Part of a small language model's weights.
Size: 15 layers, width 96, vocabulary 1024.
Architecture: RMSNorm before each block, rotary positions, tied embeddings, paired heads.
Each number is 128 + 32 x the weight over its row's rms, rounded and kept within 0 to 255. Layers, rows and columns count from 0. Numbers have three digits each. The size before them is the row's rms in percent of the matrix's.

# layer 6 MLP down (transposed), 256x96, rms 0.138, rows 118-255, columns 48-95
103:080116148193074088118103115132136119138139136192114118155056155115143139148116115110094158098107154106090125044135091149156039096138122116137089
093:159116151119082134147138127105189117090085138129145185130124083166181138115111159120121118142095170066167062092112114144121110071107175188140104
086:141146135083050110091163157149125177156157103164138143155103079125079123116109147160161138152105203129188164138142105091163159139139157153135038
103:107088109140123148176079179139123137195127130091152148099044080165103106088118151139179166064132146123097095088122105139118091091120097134072140
100:173180124130125134134157118128169166163080066080140061135170107142130129149137152143102117166122094227154184150118135126145118143063111130103135
091:116148119136128141151110092188158092190189142126151132103084146185165102143145127147128167133137133137170108132140127091118084113173166199145127
104:126153210075074152120110146130099199115158117168115172124122098195146100128064166116139092108076122083105109090125128049157141200121144130089101
113:090115110128103123097120105166135132114120150149153129158162076110149020108179084143152149109143165151145063070147161138159165227130166152075166
076:140079045125113041105170118152124150169104135120145141127119093154132134169111164139196118148200105160124127154142058100115125119128117130127133
098:107125102093139096098073107123107151135135103095198097136074174155103088099151115132088107174197111077090135160190127145144152065115125096132121
111:178127096150110061139212167108103089095152124093154080129110169065110114107163149105085120135108089099115168144120137167142152198166090132119098
094:147130123126127096113163120101112104136227138140148160129098128122118134093076095162149073152109146091150127152148130073182142141118158176087111
113:095146130122109140117120191103174129091120166153110084109139139119093120100169167103145142219121200103102086124141163118165062129158161096133133
095:168196126107110078143096135130158133159106091119129102121137182148181153151130140126145145103110164138098159115161091164078114144092123153090108
090:160164166158111112162151138130112208096114097112159137112088149116120127073124148135102086154089141169141169158133120179168146158083173104135115
101:103147129121115097104106146141143115187174098141172099100122129111176165140109103147106122149112180157182105111155061127147104096100151116146096
092:088075110129106114123140123142119158139135099134124086151150157105130134116084148094127084095148130118174125164164155183146149175157139125091072
103:160119142191135148142154052170140092113070159093152116135145106135145165088106155157115099138225160095096163069118213154159111122117120130128059
098:123204145082088116090121137107147122123146116091210142165109162127119104092123122163102141132139131103103122087131127182123156125054112167105085
096:116135126084086124044110122140124107110189123131101093175113091144142144100182065126138104067132144157163133099069154128162087108052145125105117
090:093186146164085127114155121106130100119161079092121103137147149153126140185089132109079096151091086157170131083125151079142106150047137144167123
098:085123154148128138072156127142130143068111137132177184146124137131144136137109121142113154168086153109154074140115153106133076143148105119117129
115:175069133151151165132096131088135131137183104072140167082111086083165134162097140138120172137182111095101116136152116126095052124140093185116143
095:171139089177133122114158149141128040130140203115118152128084128050134142120102121075139113096095092108109125149170058179096127094110104109090131
088:116191064097115126145081136110118131070120083221127135156080147135120180186123139129154103116126211136146128124157136172164133114139095194160118
101:109116117231153074121134090166080146102147163143153161111119185153149105143114106111114037131159163069131199139114183176122127154110156131109143
088:206150097123159095088147128135134119093082093128113170075060113152126120115153151165146103095118079146109091160157068117177097134091128199084116
111:140140076088148140128116072155189100159161155133077123069137120090089071139176154144096143096075139131120133143179102119151087131088110097126156
089:120222164100083121168106207124111135132127078101156136155108140134162129166094157202139114158109135126090129117139162254153165098141105159122153
105:116146166104100166094181106101141100092132133155121148135103125071120173106082137083163126083095158147154130122148117166145190168143098189103096
090:097138133191132099061172169140142087120144167168121176114099164097144118130119118104129123161094171112103137160111100123092173152081145109121107
092:106145138085103115066186105118137123145128123150111107149144134096128116134127083109112171153100085151145097123175156135127119136115169163138168
102:158149082152143133160113119112087130156141143133125123092145177207109087120178150067150136117185097118109071152146140118099115143084127157154151
082:096058152142191184099116125147083104152160166141219109173140143118092137076106098148137189116107125128155101118115092139129064164097051132118151
091:091085147171116124167165121117124073140087176128087191148177156105109163095116149120112118120165143114141191131071118132172164119098128130114133
119:121147119153149124144162154155172177082147088079156132162084082107135095120106143088084097144143133124201164152188133154084129047154109150166157
096:156105094089139136088138145114141112089080165160109134112142144090153173170181114156113085206129105104140121132097137213125067152110098104126109
086:164126191174125128169116160124160177138145105128078105062130130139077180108116115140141093112104150177163169146107052142113108166108161137107118
096:092107083215147129117113151141158110122147157149085125158137070115156149122110095126127080065144108087140162139110073113071103169114100108156106
112:102116145084186164160100119107124170192108226090157112086137111146122158117130096102109196087074171105113080099127126058125079113195118157106151
087:124096080126136193138138146161102148116078111082129158161149152131114179077113148141118131116150189157123114109081129140121164122098124173149059
101:124046077197159118185142140150131079129120151099119101175152138137160100189203098170183122066137150148130155107141119111122085114127142145093087
087:144111129127119122176222188187169144108086083123173183080111089095141124122078175160076114133098110107132072079101133105117138126141123180131143
094:118101129159148086129132054139129127123089098148099185101117174170127134109117172161122126158112112175167117131132089155157127175110111140110075
108:132137113099165061135178180156093101134133125057168165137134126130110133128081096078132150175167114078177120137168144149168193142153148123147109
103:164086123162129109121104150122086167121109139130165083124107065163150154192104121084125168093092218121158153093082094139139154100144140127167149
096:168128084097130077131134178151109123132154148145130131089066148111117130212139137190131096105101177139141098116166071126094178109095067071133131
084:132131121171103160103133114160109119154067131159082103108120156173061134174121088135124103151136201131120150089096102173130115160112197139147156
099:111141101106145110129169139116186122184159132108105125066119072104161140122143102081083131110145147070085138143116145170082150167137127126110138
108:161072115127092116125099119122121126087086147128123112096116161201112156133100112158118179151175149141128085181108060187110082109162164158139181
094:138122104142137094105179123172086127160131109124166058111128168074128123125167123144107186144123101107175177198141100078118146151073080162095108
093:145159082107201152122115126168097144100107179143173105178172164155123128140137159123093098164178100094129166131136139091156087101149099099103107
101:084191126144045120081141178123122049143080116128103163123157115102124129102096104180132057140089158127142128136097135118121116077115120185105143
106:133138058131134094143136155072174128170120083105080114156162161155193178098056108157132054138101111173083163111125110147148110154169118140098134
091:135088135133108117098122107111126121137126102111162121143220140145096110100062079094159108117143161124135099069146084105124107109087170137084148
091:118161115120086083139174113119173163106089127198180044145155102183140118082169143132148136126067229195185122095147119070117130083122121115120106
107:168144171134131139088164138140130154132152115114173122191172098114139148118145109086089181091121110078136125143137145104124041115125074107184121
087:164107149107063123068168151090142133145186118108165027067117158176098143167080111131150100141151095163113127120187118129155157110125140159116142
099:147053140135104142122121098092091101094088107171129137116162090188089142149131126135114140141114159105131181151126120150061092056137147086138104
118:126191147108104127147153134235169127115111111139166119109127143126143083145136157129163142162151101113094110094194150104157165153133132098099164
099:159130058100101086102147213116109106077200131098105107099146108131077186181146165108132163111081150139168140112095060114158126108163147154132124
112:141092082145108154202143134214086149141165149080142122123132184134129106138168094176125122128128160080143109103099138103116089130174145126117102
101:107177138132076122103096087145119163163124117091154161218169091115142153105108138110121151095069205167133176183170103127082133153128128155137128
105:164100130112166102102121163116125083138126083068120126115092017141138096126099146107093155131133147102200146148130108116154135132138144115117169
087:123139106168096155099153120153140073160096091108120086095134128151132119110089180093189060146156145173116161175128096146189075114112147156125104
090:180163146089110117134139097100174117096161085128152133126147190175107163158114132153151142205147112161070104132056077162100143109082147156083140
092:078078101098147161096166138148148128133119140230122130119126101102111114157128097111108127125148143129100096104122124148146129116129078099174160
085:112077134179099043120082118164085129104129137109111162131114109169166164082122106063128139126102184119129139150190076105118117137134103194081140
109:133121099116148170122156158062106121077134109105099041128136161121102176091098171131122114115124133133099090124121147145130089118142108114115137
102:113102154160090127152166118087157112134120116123138134159160136148155165169072045062133065088081101132154095086148139195125138111072108130125186
121:143139124130085105146145121132124102118163140090142078102111123104098139121186065135128155138141152120164145174130131175121108167151179171190158
084:162104157215135127128139141122138165143141101126080181133136140139166099115121134125129092119089056128136134079109126027122214152119174143097142
123:137147128093161158167131169116079132128051134142157133090058085167172128122174138151113152138181116104188097146164163119088100044111119104092141
097:148097138158102090090103116080165150079104151126103155098088168130121085115135139133145091197091172121143164110164113174152094180131118103099163
096:147175131145130138095077080105122124122132183122159137098177115107125091154099153099105126133074162106098183093150125142096099160067147103156096
100:115072115125192139146173088152140125167198105074157132160068153184108158152127100122125100167108145093160124158164139114082096129067087066162153
087:194111145163105174105154195094127113103073135112121090088129072125144150118080106137076139128069191175133143108112083078080156124137097119149088
098:135144098206124138136105092142097135133112101094133171123125184072105124185088157179106087161170095146122137135139161147148133112132103112154135
093:082133120139134089158115108113170127053056167157161098104090069143099110172098189169184195124146125141169120209115132178137063123150093103125095
101:074131112130173150141088117162168169069074096124117133125173148122130136160139141103075170110160131122052110112132182158060098107077089121049151
093:157121102116127128134139150094166175140137175087162115054140123159100091148163170119115096110135174112148082162120156160141124148084253172133137
123:130117119084081123097151124083078137155130103129140142211100118153108135114138142205107124188207087100102099178133155093170071108118115137135124
114:071109111114185174150153144148105125145185183151094159121148168096117120158103127135064153077199107125166075103127110069058032141130114103130175
081:095114127151116127137162158129100062168108093103181185175170091137099069058106113168157161114155160156055178163136109125121117113107161087119196
099:090117112167173124156117113141114146109181101100154100149177188085158113089083187158093151148143104096079175134136150181084109091115101128114097
094:142120131119144164071103204107167153099136148111117135149091145152122155124139108184134135191166090189133148108123146090124043126117156074171145
108:091078123167132134113116143148090127126158172130137138151062140117122156109157103084147148108078171115094182129130145103116118114150137160170126
097:159102098120157183130187107098099102105209124146099148141129172145117133102072114156131140148162200120194039071119100185147074150142149116145098
112:105130125093069143116186166155123085135146174127088119106089155108143096102118145092189153165166096072096095149158147141075096142141096154079097
104:121171117138150150154132116122133108141059182193110119127094083190125131188196092102155142084157131111092171161153089126113135127171116156203173
091:139129121127077127081118064175091162139105176134154130157164146089078139126135118128130083101095170134166149121115054109077138143089146083110118
096:113100118094138138065204131137131128091120130149127046115075103093095177162156103127147137092172198124087133114148074118082122094087177142143046
108:100117162118091134089200154141137117133118143159177105157164132133127167118144172129144086131134183193095125097146122140144140191080124166127108
098:102082129130071121105123140085134156145097193133108069192122131187152125113119095131122126127162126156113101104165104197169137078138182109139131
089:155162132041127114126120136163095144168090115150184158128180168087141109142182108130137150182119096134120055112153164184072084174097082158114116
102:108188101084139093142158157148114157151153146123080147123161116131152069094141123102104135118158112087115100107165083061131160167128148157124105
097:133145137173107139069125082164128181132072093168227118190125155145117110053131107128131129186121174198085108098136134138142116157117102130113121
095:103124140161117090115136190175170087099158106059183203072119143157108149138079070116212164132165107123146143121162180137078126096118085078142107
106:138130127132121166129082164094074113185122149112134106156112056151147217158110103133137125133133143057135126162139085108146083095047131084128134
101:173072075109161139165167136115048138193097109081117095138159067119125116092137142173142133146115104077169099066107072141158113141103146094101122
098:154122175103126135145132173121125082121083124213209103074151147059142094077070088092158106126149097120121127116112162163122101196119159045065111
094:145102140109075083169104139102167128143166106138132089105129064134131132132120144127169131110104074124122157140113106082158080135034126149080049
092:147153073134113110073125104085167109151101134132136081134125132117077221101101120150145085075135126132151152100139085126178079076145143131103155
097:148103118102177124120061150134093155157150070129163134084042108178164118102108096179100170113100112133139128110113081096129055159134176151138125
082:150057157168097087129123141125140160142141098161179128143130120102170122105115135139183135142116155134140135146201130202101076072150107179118140
092:140136141162187139052097132085143125120181165151093137128104094113122091141136106071097140064136175063119145114092077141099139189164102177151113
093:153111132139141176086119095118190104127142123152166147047133103175107076129058137081130118143126202096160176141179119124117146130176124197084123
096:104118202131099121120151175165100152132112166101139136086121092093159111124172152115134077135151138188135163156173091184123205145142113139091176
090:096158163100133149095091160155153112155087147109109117135153069150123134140112128119152105070147200168129073150134114153100144168077204147085144
110:122179094100128156154075145091146126118228152066115137113161124133062099167224092143127157166115078114094115140126142063119134181125091106121144
115:151168079104086150173100145080140137110134114123159129104175137109107163142097105090159121112056137094157124103159113120141154114138142123097158
101:140149116118093094175153170152130201151167148095177148142144107052147102119052120094099079082158134148109118140135091197107153147130147109111098
091:149110077141127097114119079123140098215178143109155119192108092153101064165143115160124125137062117125132173129222128153124168148142143109191128
094:149148140130129133093127106164113179143171188094141124157082167099098094147157153138131136119105131112150151128127134129161165052163104086155112
089:113135151122159100116161117112112152176095143179164063101115119152134165183111082134136083086098089069123058148062091151136159176165191161129139
100:124142136129112100117142104102143152129125134143107085165080089169137152127142115117177099149097139092035115132159175073145134091163134076165062
093:109101095143109111106102147159118163101141180131135111064197108114101173179082088072128156119138154136120140134160094147113105137106166082138131
101:116115148144161166118114177086161139079111128099150205132184115152150088172113133082124130147156136123109061116166078084125168144182159073118184
113:124137144126136084111131150077169102115175097071078143090144054115068071108123125153139102171151143074161127100120063104119116118108201101098145
099:151177124149076120150153060101141211120136114131131142140096081145124087108141191114152131148095120115110105136107147205145149170141177066096119
129:138079156160159125138136116157089137141118114102074178153072115142171084155189144157124058128097135129122140159110195164153138077149099198080125
089:126128123162110111091128139104144139145107110162095142112099141181102155102094154078170098143092148136088124146184118107169215077151149177111147
117:090137087076138096180102133105137144160146098092146130146119137090158113163189112167093145144123146088112147123101116133124050142119131060163138
095:134073139148136084150131148185142146144084108102107129124145095144107132129097136144139161070083085109103146158159129133086129122104063131123099
102:107068104112091164106141165169148107149153128162134122117117143112150147164085100169135155148157156107145079122074093102098104118143161091088108
095:178087116151098073129174143170139166156084139175125102116068096103184125110115114127081099120138103109130099168128139110153169149139175091129181
093:103079140213139152152120191183118098147083141146110119169158126130115129119088071108095103070096134105131142103123092147193082124097139073121104
113:121063076151127102140116171143127081137165130126115156078128116088107150112140115166072073119125084077046121139193129104087080127201057115114146
097:133105101192127179076136144157076156109106112119117146125127176137093088090090119123125163101113125164119138078089091161131141092135132187090112
086:169128126055086111110131176060184145181127140115156109122124119075136152114134081132172143147109069120093141100103178205141128158126144164114124
094:147099158124109136156100068120168075115100085074121117104095122103110088110098154132169160111093137136146068151183062177134132109073143127128142
082:087163189170131121098087116185159105104129132104094166158165209103130140127109188096145139169109123109162151097185177156158170133101159192127176
110:168059130141140177107121135106133126130112125151141189137159074136144101105112128126140120106157114146148114064107119115164087146149118117091106
096:145108126125095168158118091191093121157112087075150116187166096129152107144139159184095133099116117071200165145145122125117101103122077208048073
106:148146143154126112139145132195103114107183163197106126146108146073186104151123148102102126080100155134105128050137113075131105095086103096152111
116:126154154096154144077115125187123132169127123111105164125129076109134101093159146133144122101132134118176170136145029145119160110130115163134133
113:170170178114132045222119135160135148081086088069138122088142169119118067134140102098104140116158100110180193131095116156164113129146185150087118
111:134146075133155211126117137121180119175080126136117127172144189146151151115176125151135123168121163124118125105087114064147105094227167159107106
# layer 6 MLP up, 256x96, rms 0.121, rows 119-255, columns 48-95
092:077189134092125150137101120092173108105100117116081157120120167062116114107156120141068141143089099102104141091117082156125122113122153131202113
088:160158107141163129162120139066154166166147134035117197153139128119178106098115096160100134134130114144144134130157159118132102148106123041163163
106:123133074105159205095114120120171124053090119119106104157156165104092153198170089097076167095169084126137125174124109119172155099172119123153193
110:149150144180159149092175108143134126174155082075158170140123150107173098191128097137114139146117142111017124162047166105094106116097070136118111
095:102161137119085179112052112156154139124156114076119170111138101106097132144103099122112162108113092073124174086150037158158125107146079073125142
101:108209121166130132111152165100085124144138150134149205115138135164112085091141101171116122132126084113070114167128147066180113141159063126148122
108:163145165180147153094132139179132144155161147144081193120117124121090150135170114135136157216162112127138138198125156143132129117122131053163105
091:119191122119162145123139192120102113173148179110116100135157124061087135138203121131105126155072116133117149143156166113089160137117103159152120
097:074168115117150124164116123113132075121154177104106129135114135105185163181143088141123120130102122139127117143129142122113172073142097162138070
099:147108097150144152166120116106156112124103153167082090203146122151164116140139056086120120194148109114147126102143119146161096114188041073137111
099:117126097139163152181098081125192109131082174123170137169135173087166160134150085147158107099115140167114131157123083168164113128126094137166151
105:133215064129135152153125156111102117146158134139138140154145077108144148136163132112172152083176114061133198123173090119127162145144145105090144
099:085120078071167139182109140166165061134139094128106111081127138128149155154179143174128191134148118098119125193133111161126092084126079180116124
094:104154145117173089109127158135141128137106110071168159116179149154140095051169132098088173112160097133150109131042138094090111102124081115141137
103:140120131157114201119124161098058145182138151083067135119167135161124079146141162109130189125141108081126080142063169088183113142145134133115119
097:142089097172166213118122081080194091137178133134151132202149108116079126129115093130122125148132144044102154207052119109123169141149126143168102
101:107223128152155165166180115090157130179148138107152144119136113065183130106116084180108111142094116155170090144090162066058176110206094122143074
101:091131104101200131111103107168117199082176147090170147102160083104165106176122098160121111102158120085124149150134137081119115101179102119104128
101:133183141191197142135122160153126184080093133144160113161144162070130179180200151109114115150141148101125132129140165103095150143148137118122119
102:073128133140136157142141120114162103180129136066147112166112207134157133197184137111098140112130125106144112157117199115108078106117079156142112
104:149165112181126149137165137132100126114166077119098154185157124129147070087202137132153096184131129154109122176120129171115129102131134138129088
110:130135112165174165141103140132173098085144113137141159123105142074160107146146138154104150179144089131140153139110075067110128183140052120135142
094:146231077092107103155125137153088119096140135120110073123129120149125173138169074075134147083157156155074124095176155154151110140153135168135129
098:069151072077114120119102124122076081096159133096122167160121136120140130113097118147151147161217155121138127098118239149140072067118119065077126
101:105129108168199165170162098136143136116117124106171126170117097155114111160140097166135139087134069066106162085055088080106108116148091102117046
088:089134074117145167089142143119211113106111111096139096205154173087122073146129121130122166149104177158159121099110106095121154157143126125161117
100:150163120120087175145109140100142084088115128160113061138129171151048129144144133123104161114151168138144153148084177115129127153125109073140150
094:076146108121140098194083130169152159141146135180153118082161106149171120111157096180055103105121078125136121121107120145124098190169094095170162
108:065139024129143145121090097104135103139085151108142135116088143141139115111129093141085159145214119162118120095170222134118121126164085119138114
088:112133097164090173155118172068140090126149111152052114146113143109079184094081087190148160180099154150143107128109091106106115115127117094079074
109:105109099111178166186095146096149097131103137056173164136133172086208114126143119165121149124090041134126093126116131162098063076133104125135144
106:139185062072194203166118133149136148159097116120144174130188121139122146108192167146115165191148072117129092179115129125131103088164142075102142
087:120127101172141137149123134110160164122113079081103155102115086155075086129124129153166088155161127166102123063090111085114116092122153089144158
091:131165170168119164140085087172185150126106131078120106158143125172174098062153077222142135142090127122125105117112159081137165084111165124117071
114:131152130109157177174096112122134130088152143095161152229173089062152100107156158148114151171131098138158140171087142111127120088139125090105069
098:118124136156123184132099132117144154163147092155155055167182130120110142106123128099150173156154109132114060153096129153102099114118112033137201
089:146170113163139131122152144102121179106173143063128109137144177085125069153157095158140171142166091156115123111105117159204068153094084077112067
098:130208074091139135094133156120120143108185108162132146088155117085050102140143155119069126135156159178081120112114214125146144118144108138127126
101:130208099122108154081148135122133091142101128136045138213131109094124112090157137152129141123142086090162169177132102141127117156164145168133139
092:115193131084197135177138207101134114077158147102108083126149103092130152150106122194086136124117129124147109125098124126125099148204129118162171
101:108147116091094119077140133083076194112151123130150115090117130099101142105145121177150120112149136098062146109129176154122155106117137122179161
095:090175105165160148167081194118132093113103155127173145167176122046123053126175081174117096191091041128146111098125097140143092069118158090198091
090:128184051143098159149154087142098106105132159147106110186167100102178085085137095131107126136159144112139142125137165128082156104144125136191159
094:105151108086139143152104145135096113198119143172152167126122120135153049112196112173118121159108056137126133162073132148137121066117133132107150
105:148151116091163165234145111143142146117094088103119154174120158156181139132180073160113098204134070127145124136131101136194126159129110110106139
100:130149115129156171200153134096115139126144110141177170160183131114060127130132187152107136129081133164173129127085128104116130150145121066149091
086:106127105170188087177096154079181101102102165142075114149126141138195153138188147170068159146086142120185125145143116110110102106103103066115125
100:094135101073087171129102082123171152089187117045083093094130158068063088129108162110090168170157113070164156149106102103158144131133104087143139
109:152182110147124161154062122105145121121154118122126118137135099143134142215147090105143113132162139154171122194112162159144134109166126142136150
104:112160144084135083145188180143129125121120032155147139104077108115129062120130166138139153163128113125143124151125131156106066162142071100176129
098:125135105124146139121146152089120162197120098076160137114107105067105081095170130131112129118109093146117071091097137118115165132176090114060128
106:123194133045084150182117158147125082168142076092116178165127130092135118152098114128090089119163101134067145137070184118086091060125141132171139
109:108168130065121150130090141090131145111162079156153127178110155127082095203140125139097153164103086098035126151089123102118123085108081168126130
092:132118093150169137171142124135081093167134082154105154180096146148051102065209085155155104164147119104175134169094143129128075108145136080109164
097:110127093205137139154134156098118178118207151107136165122116087093115149178184136156162189099106169176124136124107110144094095162153144127156173
104:139153132115149165140064185108141103117136130175169121212165144159209155059120116099160192141104130126104146129139151128131097079117114082166143
097:114149077124112129081095150133152138104041125106071191153111148087165171102140143179095127141123063142126187179085163122148144102165135106115122
102:119144166171163180139114094085147118148133100069132070163165132144158131150169064157117156134141136123106158112146150123112111104101130167169160
105:123128052124144139167196123126108116111124104143108175132102125092155062119202123155159187140153088156161102137117143124160089096131112161160157
100:121133176087175163186149119097157136121103156087151175203209187092168144159098133139135110150088137142158126118083146143167129091130126077082161
106:106182131160181139118076120090180089111126080134147150166175159115102050125148092144149152158203132134136129196081126122100088132151059152154161
108:108113119110196160140051149106111103129148095167148143154118130088118084101129108134142175151150100155110113200109168122141127105192127137116180
100:102140112110152173100136125093167186169121123159047183151084164124135079161157134154119145157144087133095117156168135175064140107177142133138188
096:136179137090077108127102119094132167100135157129092140167112106139121089165098147118103094086168086161127117102142158098082162127159113100136106
107:109154120074152166141089152139196134058125140149199124112132182152097120178151106183100176190131065126145123149116114118161163117116104124112137
098:127134129146147213205080160091158131129158090017111133095102135130118110164171141165160205148142121156137117130133129142086114075122147029134109
084:094111139176214130123195139120171123129140169050061172164079128151156157117132114127151141167174174159128120110165063127120131115155094110127117
108:086151118189091143146105192111126178088186167086158104147128154130125081147120117184142155149129147097125099102152137175155094076123065129151137
106:110116137162122161086062125166076140086187115099123089101167115141068079148181152149119151122144123128103157204120196087134119126141055056136121
108:129209150146125116181142113077110128129115130131165148165160153191104098127155065108153134168152145142122151173090121133114166142145105114109155
097:168150107087084150127109138117117124153084091118144200127091180072118099103136098166105149162134080112130110159143119154187135043090092118087133
109:096121137106160126098157116119152109143141159162102133199158108089080118129155155141103138137117082106084197174119199149119092111138111083160175
087:073093109166171117090112125144154122096152107126108173159162111111184128138144116161100143141122106074106160121116070105101107132140118066133114
097:150203109130117148220121124100121140168120147156115128086100209104100113148080167129158132125174106089124205119166118129167158165139119118196123
090:092158142088125098131129156145096158107075173162135167150101120107144134149109080096104111106182078110103171131113168068081132090160136117143072
095:174106108115165156095157110099078103174218115073120111151215138133117107151153170146118114141100115121125125119129167153119059119185139129163138
097:111121130130158124129192107158086055099140121083138161089121162136227134137134155170093114155093096092122133118092095092102123120203087134123064
090:163173120088142108141147126116160156162180096156113174107129080093160140154127136114086118153152158140056168130102140042138154181116079095164163
107:145144131111123137154145201154098062123192139107175127129113148140155128133139135107116197165148155139148093086097118143081112111150078101154092
099:089138087090128181165067147110151102118150118166182169179138120066183098125167131123095118162082122096131135116143099048108136061112141109188143
114:148158095118161130110127126180092142174211103147134169179132198159151128208129169113113118209162101148134145207137175098139086169153085147191155
115:113142073050143192189089134121174093113162095109126156104193151102159116126100113164096143136136130072162173113144110185106093082127097077143088
102:116122112158180094138126193088130128136140114083095129087103193121128182068179119157144123112110140159120183106063102135140107159177064132148108
102:125153072117197154158134161113095116091095179116135098187148124138149144131157049169114106131124067113181113144139112174119100136147120148115149
100:105205123077074114169126119090176090067167110099138142118150131101166112115118151134110154110148124146110148125083117110149091104116077176105133
101:161188088142186198090114140173155112090143153077070160083121152058118117116187126100109167080171137128115174129144143111126054130195134163122141
093:153167087121142146162104128106122135124102095127141147173177180115071110119115125141128158212085121138133118170150210092101158093115144130171136
110:107165037147149135127125115109082116175135114095106110172122137113175094127205117102150125100180121107151130140148091127118133103108153090152053
099:120173110139176103122167211097112161095127113066139105120153154124097068137131120180111109169149165132120116119113180077161105142145134088102125
087:099130126181211095125166130108155154175147056174106118119133139136117145101200112153131129134118104073167161126098161169124145191162080157164099
100:080103128143156111136110176179156149089140165105171153121113153106133108110160086191135127180138068136139171107098129146142119094136127097159085
113:114148140074144136135100162152127108095140100097046151166135130129153124139097178144096177122137056143078151165124159156126062112161108146132109
104:115130106177169158096080097149134172076141084096134168137146106153151082137139133102098111096164140100149111208143208071121159174162124111183158
096:087154108136141160237106140154165149137159152175110110101140147129103115121138108179125158138112085153117122150134094091100128094173066070116202
100:066153119079101152182111136112217150107172126076100119124124141161114120103116132138118134202089104132106107175163110160155136120112052128172133
091:052099123123178129104090154131165159113171144151144137085132184082121160150096122218050148135087138124117139169082105099113122129180015124126116
100:106168091159143107155134186085110110110092094069124116136150176094117159148103120121173129167132120092130183143135072054149152085183117111092107
108:147170077150098135125080158129199160131151080149119137142160127142145097136177121140124200140175084122143136111125158117103176175127136128178121
099:151165089157115100151120139103119166142150124139095071182183117123080115155172130116156136174152140136151101163170124157102135121173106114132092
098:138152126139155171111170149076099101190131097120165117146114158166105125098148190145146113152186167105132174157096153102142148091158095075094169
098:078111141091173140108059104146175100154125132137122136150141131141141101127114128177157147174093068092158117165112186111159042050136076199175168
103:063157134202108156142116139120150117078134060150090137167090123114127124143165095138134127161137123110108130144150099084163078167150160129179107
096:141124083139113175124063099131137105138109092088154107204140137148102177147198114145095091156152173123076144110138157144132167111125080090153144
097:070150113173130129114095157093130153071091121070185110169166122119135103106161052128109140099165104151135082146117098127140096104158099115184197
096:116107136149145130134186151126056157132188104090131134118136160102113105110129168168126095179152093150094161112116147127081099172137108090067086
097:132107103114164120114151134107161139096184139100167181163190087113113051098136096131147059050172083136049135111105099090180127130120142107175139
102:058122140103154108150065144108083183073148117110133092116135164160174068117154118158168134127108120161103153160076132112076162137081109148104160
101:133169126105122134109111133131080107178158092164171149112212171132094130183142158102123144103146126122088115150102138088156107080171107105152120
092:078131112114174161231112180093200141145098131080165136136153113113139152135148164193143168144105076121079131165115114117193101108112096115144138
112:122182105137160173141138109123079147156123121139083130082127163080165144105158140136106153152123126112114142187111162152128158106132140122101147
095:131163126141164174095126151158087075173100102115118083181153164158130090095168078111102120116138121088062074144116104159149127135153107169171174
089:132101076128184154127136150117126086060091205101137171147072156128170194128130096138119165192127111138123120137135203174053115100134154082125097
093:071178153108180123136132145099171129131135135163136095122115215071114140117149096159120137136127096150140193115057142097116119120187113053154054
093:105115127189111167129075130078146199093136100068138165079154150103095114136171102146112151127160116085144138138133186155179110130119103099111173
096:158192104108137154142105110113136136172145115129164140160116134087184074175176165114103135131129115155123136150048174149136146200125159154144143
096:144143099170181143152108094122142148155110054096149168112122120115179116111113146156121109154116091113142179145142133116133144085084101128050189
102:105156123156169119066062137154112132119189129125111165101099104141126101128136112114145103139139058128071084121110196067172108056089047135105156
103:101198088120102128106103108136077160125183116133105115127183113125056079136153144134100120139133151114080117133173168174075146110139133097163158
100:106134061117152122141123152173131093137155160176090070127083104105144181136150127145151194110149077146110139082121134119150145103124081177165150
117:095159076156175124172127129081077139150150083113146119173088149146169079197192140153131121129146130082109170132149183132115159117162133141146102
095:111118105117153134112081126196142080093148120089097115115148108126182068131170126132137142097158105086101184170040126101137147168110122160167135
088:118171102122166141156124159148164074164125105115148139178169129123179093155114100124094164108073142157076158158086125134133106129142110102213121
093:099169091084123127135123104132111126161194120143175098162151145096124140097127095115058131113217118079148191157063108125095117172125144103183147
099:165142050130138149158097137066129109162137081127136145111133186148148172133144165125171139165075105155136166087122113085162197140123137097078160
099:125154142105116177130115141138162052125131117113173121135199152102135153167132214120103127185132115144114118129085125081087107049122070096110098
091:159110100115176140084168115154135122138092171115145146145124113106132090171161126151098121129123063172125142097067180098094111094150068082101041
099:091207063105135134159155120109108057128139171163188142121084136111136119149124109116110164127173187132137136112141098107131117123168038083097153
096:080151124129134097174139181105181174146097171151055130164142130134138155128174079142102073127117154136181152173107099118174137137211100103137144
091:113136128170091131139093150114149126099084096130174185130145114076136139140156174136130137158131125090137113131095101100127195121205123092138119
097:141117133073157165151112135089200098098128111165115189129118153122127158181116085146077128163133064065104167126157115152107138121162105148188111
087:168111173096120127126174115121079116172157154147180105156131142147103087158126142174115143105132147145082100148145071098140109107116127117063116
105:116189079135153104107120164147099173087091080091084143149132130107117135159159180115107139113135135139107145145129185087105174110154166116142177
095:163140104139149117152073190087177177147193122108108108144121179168120098096140072090146128093097167141120086118108147104139138131078160122128120
100:143151063099138134118105085076119121170159089106064104182172146109166158130172119102131188139101117096109192147102128128225089124137144107115173
117:098163120091125123151079172118126114127080098129114102138146093054079114105150146143107157100127123111086147163155119096098152127187162116152150
111:132152133153149118188104133147173112131163126036115131141170127151177116119146112141123164165155071168140120089072131102204111108126092087114112
104:141117056152106156132132154093147102166145140116167164138125104122122108134128078121133204123133083095126131127127155132128117114114081132094082